Part of a small language model's weights.
Size: 12 layers, width 160, 5 heads of 32 (1 for keys and values), MLP 448 SwiGLU, vocabulary 2048.
Architecture: RMSNorm before each block, tied embeddings.
Training: a variant of Muon for these matrices, 241M tokens, 15480 steps.
Each number is 50 + 15 x the weight over its row's rms, rounded and kept within 0 to 99. Layers, rows and columns count from 0. The size before them is the row's rms in percent of the matrix's.

# q: layer 5 attention query, 160x160, rms 0.0582, rows 28-31,60-63,92-95,124-127,156-159, columns 64-95
# k: layer 5 attention key, 32x160, rms 0.0613, rows 28-31, columns 64-95
# v: layer 5 attention value, 32x160, rms 0.0732, rows 0-11, columns 64-95
# o: layer 5 attention output (transposed), 160x160, rms 0.0812, rows 0-11,32-43,64-74,96-106,128-138, columns 64-95
q28 092:80 45 35 35 28 46 71 64 40 54 66 62 51 65 71 72 75 44 62 20 45 65 42 59 52 37 19 38 35 56 46 56
q60 105:97 47 40 49 57 52 45 33 18 48 54 40 48 30 51 65 39 54 63 42 54 65 39 37 79 33 47 54 52 51 62 79
q92 121:27 26 28 12 27 54 40 47 85 68 58 39 86 53 22 47 46 60 52 52 69 43 44 39 60 36 53 41 68 61 32 59
q124 100:77 73 57 65 89 63 71 61 49 59 48 52 74 61 57 66 53 47 56 65 62 43 59 61 60 70 51 19 67 52 52 41
q156 096:49 36 62 68 18 50 16 21 49 76 33 53 31 50 71 55 44 50 33 53 57 57 44 32 62 15 54 40 38 50 53 46
k28 103:13 60 72 51 72 54 78 43 72 56 44 61 11 41 29 00 65 54 79 55 51 38 76 33 63 34 60 52 52 40 48 55
q29 089:78 63 24 44 47 58 50 52 59 56 42 19 53 18 31 58 41 63 61 64 47 41 40 52 68 74 36 64 66 46 49 50
q61 106:44 72 42 60 34 15 58 30 53 57 67 45 60 48 66 69 56 08 65 89 43 38 52 31 33 33 40 50 65 63 43 39
q93 116:69 44 30 57 52 54 44 29 60 45 74 44 57 35 29 67 59 75 62 60 40 30 65 38 66 58 47 50 40 31 68 48
q125 106:30 37 34 54 76 51 72 54 55 49 60 55 56 60 45 18 33 65 57 39 44 69 56 32 56 47 65 53 54 36 61 57
q157 102:34 49 65 19 72 53 44 51 22 28 71 71 40 57 59 27 33 46 49 60 42 50 44 55 43 38 75 16 33 56 41 32
k29 091:41 54 61 69 38 35 59 36 46 56 67 44 55 50 64 48 28 60 48 45 62 53 36 83 59 71 21 19 61 82 60 57
q30 097:78 73 74 58 43 41 70 47 64 30 60 63 45 50 62 39 58 62 58 60 25 46 41 59 52 37 52 49 41 48 40 26
q62 101:34 32 55 75 18 51 27 60 36 35 47 74 55 48 46 59 34 37 50 48 42 66 53 79 67 45 67 38 62 43 68 75
q94 113:50 56 64 39 54 41 77 54 58 59 35 61 39 59 51 49 54 67 65 49 69 15 58 70 31 28 39 31 85 45 75 48
q126 107:37 43 83 52 24 36 54 69 50 64 57 57 25 50 49 76 60 51 40 54 69 59 36 52 81 21 12 50 41 38 47 41
q158 097:58 44 48 42 27 56 32 48 41 78 35 50 75 42 30 56 63 62 40 71 61 31 54 29 31 56 30 28 28 38 65 38
k30 093:40 23 55 45 62 52 40 64 26 44 42 07 47 52 60 40 32 14 52 45 62 64 78 55 37 67 66 83 41 61 36 72
q31 100:19 44 69 49 61 31 77 36 57 47 26 62 35 43 57 19 67 51 73 45 72 55 38 39 40 63 44 34 63 59 56 25
q63 105:33 65 45 72 43 38 51 49 51 53 75 39 54 68 50 73 50 38 40 36 91 46 64 42 70 42 70 38 49 62 49 41
q95 108:54 39 26 66 40 53 54 67 75 83 69 67 32 48 58 33 38 51 59 53 23 36 54 52 42 42 35 39 52 47 56 06
q127 102:59 56 63 39 55 40 33 22 57 58 23 54 47 41 57 62 48 37 40 50 43 29 63 52 20 34 56 65 53 31 55 50
q159 094:46 30 41 42 34 36 66 56 40 73 38 60 37 73 34 54 62 76 25 39 44 32 64 30 59 47 63 40 37 57 74 39
k31 089:43 27 43 57 69 47 50 47 74 25 44 56 55 39 73 28 61 46 51 39 55 58 88 47 51 53 88 46 69 38 51 54
v0 097:56 58 84 47 42 46 60 66 40 67 45 54 49 45 50 34 39 62 49 64 27 51 48 92 74 36 42 53 69 69 75 49
o0 088:55 70 37 51 45 67 27 51 40 61 21 47 28 39 58 56 47 75 43 17 44 85 76 48 59 28 58 76 68 67 71 54
o32 106:69 53 65 74 63 74 26 68 29 17 61 42 87 25 49 47 39 84 23 38 52 47 59 47 51 48 62 55 31 40 74 67
o64 117:43 47 55 39 48 29 41 69 68 48 46 59 57 43 68 46 50 38 38 40 23 53 19 65 51 73 57 86 77 34 44 30
o96 109:35 37 53 57 21 89 47 24 29 62 52 37 60 74 50 38 53 13 76 49 75 60 69 51 68 81 46 09 39 43 17 60
o128 094:33 52 40 43 66 63 84 38 36 55 42 34 43 46 67 34 73 42 79 47 50 42 39 52 39 43 77 24 60 75 68 65
v1 101:44 44 72 18 34 57 44 83 23 48 38 34 53 32 46 36 51 46 41 33 13 42 29 49 38 40 60 31 61 18 48 69
o1 085:41 64 53 47 41 52 43 66 52 64 39 48 67 26 61 43 44 62 37 38 35 45 36 51 47 38 51 42 61 39 50 72
o33 101:56 68 47 42 53 55 60 62 37 47 45 80 61 56 44 26 64 41 65 33 39 51 51 45 68 55 61 51 71 48 68 32
o65 111:64 38 66 68 67 67 69 43 62 78 39 39 69 37 45 35 59 46 56 43 26 51 38 46 43 48 41 33 61 34 31 66
o97 106:53 47 27 28 44 48 33 21 67 58 22 56 43 49 59 67 47 45 45 52 71 48 48 38 34 69 50 53 51 40 35 83
o129 094:72 40 38 52 75 36 34 43 31 62 73 31 60 78 44 65 50 61 47 58 40 24 61 44 66 36 77 28 55 69 74 44
v2 100:44 41 70 67 24 39 48 57 57 47 57 75 58 67 50 14 28 21 59 65 30 70 52 42 53 31 34 51 17 35 52 71
o2 093:47 34 53 26 37 48 64 63 59 52 42 45 89 24 44 14 40 59 57 47 42 38 36 66 54 58 39 62 40 40 32 60
o34 098:44 38 74 25 50 46 61 27 68 52 33 59 59 80 54 83 72 53 46 66 00 60 59 08 51 43 55 31 46 64 54 66
o66 116:42 60 51 65 80 46 57 20 54 55 40 51 37 64 22 46 24 21 60 38 54 55 71 40 25 73 52 42 70 36 50 19
o98 099:71 56 30 03 47 62 34 56 50 46 82 74 44 41 34 68 52 59 56 63 50 43 67 48 41 46 45 71 46 35 50 56
o130 090:50 53 15 83 28 77 40 40 54 47 42 52 60 53 38 60 63 28 52 61 73 46 74 65 53 53 25 57 58 41 49 50
v3 099:73 44 27 68 35 61 90 49 30 48 49 69 41 56 79 65 55 36 47 46 42 57 40 23 41 61 52 59 80 48 18 69
o3 092:49 44 61 33 41 51 41 63 60 30 85 43 56 51 26 62 50 34 64 41 26 58 46 65 61 73 15 75 28 73 58 71
o35 093:66 38 45 47 42 42 27 69 68 39 43 44 65 57 69 48 65 36 66 61 39 40 48 58 83 24 55 32 65 30 50 19
o67 102:44 35 56 65 38 35 40 62 58 46 27 80 63 50 57 59 61 43 32 76 39 66 99 56 48 60 28 60 31 76 58 53
o99 098:64 38 67 65 60 70 64 62 76 74 18 38 70 67 40 48 45 69 57 57 30 41 62 66 45 63 55 57 51 59 46 68
o131 097:55 63 48 43 64 32 61 37 55 22 53 39 50 59 69 47 52 66 18 57 70 56 64 40 71 49 41 41 45 52 62 52
v4 097:53 31 68 49 62 35 42 51 61 41 52 32 59 44 63 53 66 53 46 65 62 46 38 24 56 64 37 41 47 18 51 22
o4 096:59 39 43 48 46 37 39 66 58 36 56 54 52 30 49 48 56 10 50 48 52 45 30 63 49 74 21 32 37 29 71 40
o36 098:33 00 45 46 63 50 31 06 32 76 52 45 74 71 48 35 70 43 51 58 27 56 46 51 50 37 69 69 53 36 51 33
o68 115:59 41 14 50 46 30 38 36 45 56 22 38 60 45 50 45 82 54 64 43 59 60 51 42 39 42 23 26 29 48 56 32
o100 102:37 68 43 71 53 67 48 59 22 54 53 55 28 64 59 35 56 71 49 36 55 59 54 52 63 29 37 52 76 52 44 51
o132 081:75 44 42 43 51 27 50 78 47 56 61 44 42 79 46 50 52 78 58 38 46 44 67 38 38 51 47 42 49 41 25 48
v5 097:47 45 44 52 26 66 52 54 68 32 54 38 49 50 39 18 44 45 49 65 17 61 34 62 65 44 30 22 77 42 56 51
o5 094:42 35 43 53 69 58 59 34 46 26 40 79 37 67 54 80 69 64 53 22 62 73 84 37 45 48 62 45 63 55 67 70
o37 104:58 40 73 28 30 54 49 62 79 54 54 44 42 52 00 59 50 50 76 63 37 58 52 62 65 45 58 40 44 67 53 38
o69 106:36 55 53 49 68 76 44 56 71 50 67 54 05 67 54 43 58 33 62 47 34 38 43 31 82 65 54 34 52 33 50 65
o101 107:56 68 77 83 38 51 28 56 41 45 35 55 75 57 53 46 22 44 41 54 30 54 45 53 43 36 05 58 46 24 47 35
o133 083:45 65 25 77 46 69 54 41 30 77 39 54 57 26 38 18 56 33 45 57 59 09 41 56 17 50 35 60 58 45 18 44
v6 101:32 34 55 51 41 39 75 53 58 47 44 62 58 67 67 61 08 61 65 67 36 59 52 29 44 60 33 19 53 50 29 76
o6 089:64 59 70 45 59 40 75 57 26 88 35 52 55 28 22 47 05 73 26 62 57 67 42 19 38 40 40 68 70 65 49 27
o38 101:21 37 50 15 48 17 46 39 65 55 53 70 65 65 32 62 65 36 23 52 30 31 57 73 14 60 59 49 55 34 52 65
o70 105:64 39 29 63 46 54 50 65 57 44 25 14 66 54 49 46 55 52 53 48 51 51 39 53 56 61 69 65 52 53 46 53
o102 109:62 74 68 40 52 51 50 54 59 53 57 62 55 57 48 48 68 42 47 62 61 55 43 49 55 37 79 42 61 51 85 42
o134 092:60 54 44 43 66 68 51 58 45 46 61 90 42 32 69 54 25 30 44 39 46 55 69 54 40 49 57 58 48 25 45 78
v7 092:56 50 34 44 36 50 60 42 76 28 78 47 33 39 49 44 57 52 48 58 27 66 64 47 44 41 59 19 28 19 64 50
o7 101:43 44 31 44 60 27 45 73 80 47 48 65 54 54 54 47 40 40 65 50 56 30 52 41 35 73 52 39 40 48 68 31
o39 101:61 46 60 34 57 36 41 36 47 59 61 23 41 33 17 58 56 32 34 71 22 44 52 46 83 53 68 50 67 37 56 74
o71 117:43 46 68 45 57 40 72 38 44 27 57 59 49 37 46 50 76 34 72 58 51 43 29 32 29 59 30 43 34 58 73 49
o103 102:39 41 53 69 52 31 46 48 26 49 26 59 62 44 54 68 66 27 33 61 75 56 61 34 51 69 43 77 54 63 05 54
o135 085:83 99 56 53 47 64 62 46 74 67 38 42 34 33 34 77 06 75 63 62 55 70 42 36 48 61 44 69 55 59 56 62
v8 094:19 18 70 38 65 60 44 63 31 67 56 45 51 61 53 37 75 38 32 54 48 34 57 60 78 82 38 52 27 76 48 47
o8 094:40 45 48 60 39 39 56 63 51 27 70 38 10 54 63 33 93 46 54 51 29 44 37 56 56 72 46 33 48 41 44 50
o40 100:82 59 71 25 63 24 67 60 44 54 68 62 72 50 71 37 52 44 33 58 67 43 73 43 56 59 58 60 51 49 53 39
o72 112:47 61 21 41 64 66 58 35 60 31 40 22 59 40 54 81 72 45 35 50 64 42 60 53 65 68 33 45 56 47 57 31
o104 098:39 48 00 64 39 50 48 36 64 52 54 42 51 58 75 56 50 48 35 06 38 52 40 72 37 36 53 48 23 54 55 46
o136 083:45 41 69 73 21 47 77 57 55 41 62 49 14 44 60 58 54 48 30 42 43 68 35 54 31 28 45 31 49 54 64 71
v9 100:37 46 56 48 20 49 60 81 24 62 49 28 18 60 65 30 54 37 56 44 58 61 42 45 51 56 28 52 37 64 48 49
o9 100:46 27 65 32 64 49 55 55 54 47 48 47 29 68 37 64 49 41 75 25 60 64 70 66 29 19 86 62 49 27 72 64
o41 108:37 41 42 43 50 61 58 64 59 30 46 57 70 62 34 81 76 47 47 87 59 35 12 51 46 69 32 73 68 45 49 38
o73 111:60 36 49 22 51 45 52 80 37 47 34 51 50 27 46 49 54 55 57 27 58 57 46 41 62 47 77 34 47 49 35 64
o105 096:43 76 66 49 43 58 60 24 23 54 49 55 49 59 53 44 68 50 24 55 53 61 64 47 49 38 63 53 55 64 67 49
o137 089:70 52 37 51 43 30 55 44 76 63 39 49 62 88 61 47 43 50 35 42 44 68 48 32 49 52 39 39 61 45 41 39
v10 096:54 65 96 62 62 58 53 66 62 74 38 65 53 39 27 35 39 27 69 41 45 72 42 68 31 38 31 36 95 66 48 69
o10 082:42 49 62 82 55 48 52 51 45 36 37 40 66 61 35 63 37 65 55 60 47 54 67 30 50 42 65 71 73 50 88 47
o42 101:26 57 53 53 57 38 49 64 58 69 23 59 00 72 50 81 52 40 47 38 76 44 65 57 28 48 62 53 41 46 56 33
o74 111:55 40 47 50 66 71 66 51 48 57 65 64 36 53 65 44 35 29 49 50 65 59 26 51 50 39 41 50 71 43 14 59
o106 105:49 37 52 46 31 47 33 53 67 66 50 53 62 38 34 36 95 62 50 23 19 53 62 61 36 41 47 50 27 57 46 61
o138 096:50 44 49 40 31 51 75 68 59 78 54 59 54 20 49 77 62 34 25 50 61 18 53 79 48 32 28 64 49 67 15 40
v11 096:27 49 37 35 75 58 71 43 47 37 28 30 61 24 30 21 65 20 59 58 50 66 65 50 55 40 59 72 58 69 49 40
o11 088:36 33 44 17 28 49 68 29 51 10 23 63 36 75 43 71 60 64 26 57 30 34 59 66 50 38 45 47 59 45 45 46
o43 105:40 51 40 42 56 40 41 42 62 58 53 44 78 41 39 59 47 47 66 74 40 25 76 61 49 53 55 49 36 47 27 74